{"d_mlp": 1024, "vocab_size": 8192, "attn_scale": 0.177, "parallel_block": false, "init": "trunc", "init_std_o": 0.0, "grad_clip": 0.5, "schedule": "wsd", "decay_fraction": 0.785, "decay_shape": "linear", "batch_tokens": 65536, "doc_mask": true, "z_loss": 0.0001}
Each number is 500 + 25 x the weight over its row's rms, rounded and kept within 0 to 999. Layers, rows and columns count from 0. Numbers have three digits each. The size before them is the row's rms in percent of the matrix's.

# q: layer 12 attention query, 384x384, rms 0.0953, rows 157-159,188-191, columns 128-255
# k: layer 12 attention key, 192x384, rms 0.0937, rows 92-95, columns 128-255
# v: layer 12 attention value, 192x384, rms 0.104, rows 64-67, columns 128-255
# o: layer 12 attention output (transposed), 384x384, rms 0.132, rows 128-130,160-162, columns 128-255
q188 094:517510471505472514530482496489534511457525497483486510475481533446520485506480497548512517470522506476480481497508507545533547503494476555502522481494500538489492526487498505483486513430488534485473509509494515515562497508474478525494527499504449537480535523459481507522525512477489469513507505455485498508522487500527418524500512439492481474514499480489457522510472488511507493468488
k92 136:515486486467476452489501456474537534517505522554480541477476497470503502498496512540542493522528503509513487505500478512520506500501486510457507510498537525460515455486482472493521509546487493527482490517506480478494455468493504516524501485520506468499473503463532512474527520552495448492507551515474492453492483536475511481555496509496508536495511488499490473543474525505474478510496
q157 109:475513501527491474471518500477511527546527513531510490539489484510483511505490525470503455534519546527498510482495491507500503522481455492473515463532483550492454485527471520492514459512522490480489535483494495485511498533405491494511448479483469541494489485511479490518503481467463464550512519523510519463495485520477526493516514470528516488507509527527505487498510545521542505551517
q189 097:512483544525480489494506488472494493494533463517519524487489494505540517497510490506473490505499500474492485532529523528521503465530505436478473478494509513513451506521497525526512474507495499506505503501479503492507460489496514527532483517458482460465516503517454493500509531511476520521505491491520452511531512528492466515466518512503523460493486520521469468551480519514563521474477
k93 107:519496516536523502508514538464479490469497489491505445448485488509506489482527464532471495487484511497492504519515492504504520492455529499490491511499520467495525484506490489478532497484496498458500474488520509480506473507507472480487457511510466518523532494501511486478478496487481490513524457536517481454514502450488496482481476496459497493510518485487529530520507490539521495540478
q158 101:497481473512502537530533456500507531506478506491480468525517526462515479486517506562527503449527514508505467489460547511522509508508493520507502555498508448483516510493537513490523452483527488530506487510429488471485496523493486488493512497502524468501457492501481524497473539479512519498479511528491489504489512448464472479513483473536508472512499487491505517511516510506485484466506
q190 090:435503505496503496477463497522513449511499504510492530490470467520462512521482464529566519537522561441469507491504525482471453511437471531466459530485492473488496448562475456531449480502476494524520483486550521526472496469494477499504489481522513453497513494464506464484493496495531481517481490517512521478492484528528519518496522513522522511523492516494475507499530506539498465473504
k94 098:520454506502508453511484472514513477446481492499525502447478522477495518494468487497477516502544538483499508576510465502470498480466490490473501538509513501515496475534437563482499484545489517512497467495507505500517491516452460497517527466519550491505517543538468503532485523523490495504532506471512500494517491525502500494509521471536501501530541491520468507561468513492512508523542
q159 110:541522501519531446452543513520499486486505491457532459488451489522460513474513465457516510491522535518468502479509548502473511513534514490510477517488478542548484544473535477495513535541523555485504442499477473518505521509502518512474498487494476487495512519531473505506472534492514547521500487480476489504501539523485487520545499476500502510473494508508498491498537445478474499458513
q191 089:508516505485514499478524495517533461492490547472460469500517521484486511500539517467474469549466515549494470496500511460468545487482527539497470497487474517507484525486522545486512458497519510488513498460485533469466505539485496533535463480509483501512481527485524504513474480563493525495494506501494474530512514501491544505525497497470542529518490481466523535512482491492495471491487
k95 097:527505511517511455490515542520460510479516527521487510505502536513534507462494498472467500521524491479465563455520522496524537496495526493527507474520459467554504529478505500481495519529502491500504480484529504503498515525540517503484483496526526543497442515489547481495540513498508473546520502527461473465521499521499540489519503491489499439518512529488537555541534496497476495494482
v64 110:514498512532485546554501530463513502470488488473496473457494527522480485510451527534531536527520535488510498538446515562464505469496470475543506515521462491501521499487473449484520512482480544528485494550527492489504522498498482497536493509494446493481484517527521534522458529537485488522490498509485503483476524490477465511492419503488476467494483490513473496535502485467477543508489
o128 109:499542509505478516468514442503481446511487492476547515522458540505510432538494466520470531498524511462529519501523502493536503507519437497549476545531514518492462499503497505485523484503535486486453510480499453461486516527517506549535568496491519491512525508543466511474540539485512485472517492486535489508503533529479495512470507505484507519521498474490479519507508516484481494464499
o160 104:504498520509504483490473545533497497498471467520487529493515506416496500466518491477492475514490508519508452460475500519489472472502531499485538470478509485505529484450522506531477508489520436493540476518476519497463514496456528532513515474506493525499493479462489470495498515478501530503527476498508494525525487471540472546501492495524498481493528497515515502494518512467569557496522
v65 101:504512510453501497482449474516509515516503478500511486509461471504482549510474495492520541532485437520512487492496459473512561505484505471514527500488519508498498533494419474496486552469566485506499526536509499480538530487466512517476476502509503498417483520483527518503518488473492484487513488500515516494478497500495500460509464582490523496531523528441461494499497503546543505505512
o129 105:521456526427513479485490497503496544508479520503489451520475522489444517451423480535487509548540481500517545543471499495549505481479496510517489496533502512525492488527516490522489511471511472545518478505490517493489464448485549515462507484507490518475504529509467530541502502497524489470525490508491490521523494516487484470487491506503423494526480496476526553477477515494519513510521
o161 099:474501496552485545527529488480507472499545462510537497481523500495509474499498521457521477498506545499485472448528506491520468483518535527517494490508497478486482478499533520485475475476474505487516469547455524498456486505518471502539523485451489511510510483483513479476472496513453510470492507498511476493457517523528480470496494482488533563489487507488493477515551496514495511536483
v66 117:511480539488468514487510495541543516512512498506522449456538526483490484452513516477509545485482484489532508472512424503538490479526502510475507490467488493536517482489483475496509507518507521487533519511484524501497450512482514480502511478516524516474534522574471487486485461469484492433527500457480481468484497496539495508513504515496441490514520484452529482543528513504487504494519
o130 114:538492456481489501501503457502500482507542501463497495485516486528497507455521516491482566528510520473511502459514505514529523550483523500429499532524526474490503474516494495450501438493528494498524488490477517452480529507536552490505471522502508477515515487534472531463513509486495484498530520485483531501479517481534505525534498524560501487505482496516530503520487479479509502501474
o162 112:476538524493500523538491513493505478532462478520523500506454529489510524543475505458479464490496485482495527556502482509499514449483485514591509496465512502495491516508503504524513547500478524516497473534492470513537491506494498503509515523486473503478487498467494468503459526526524517535486516530511521521528445558476467470476495477473539502494520507508494529455480504512491469498510
v67 119:516521521473481479526484511457468524477457537496503475485520516500479523483491531458495464476472499464544505486498514466476474480491464517469537502556523499512471508513500438524501532460491507485538498479464481491510504468538469525485529496476480541472508484514467467441502467547516489474492490501506470549489537479473472506504491529479518519481528511480480452489494516522541552513546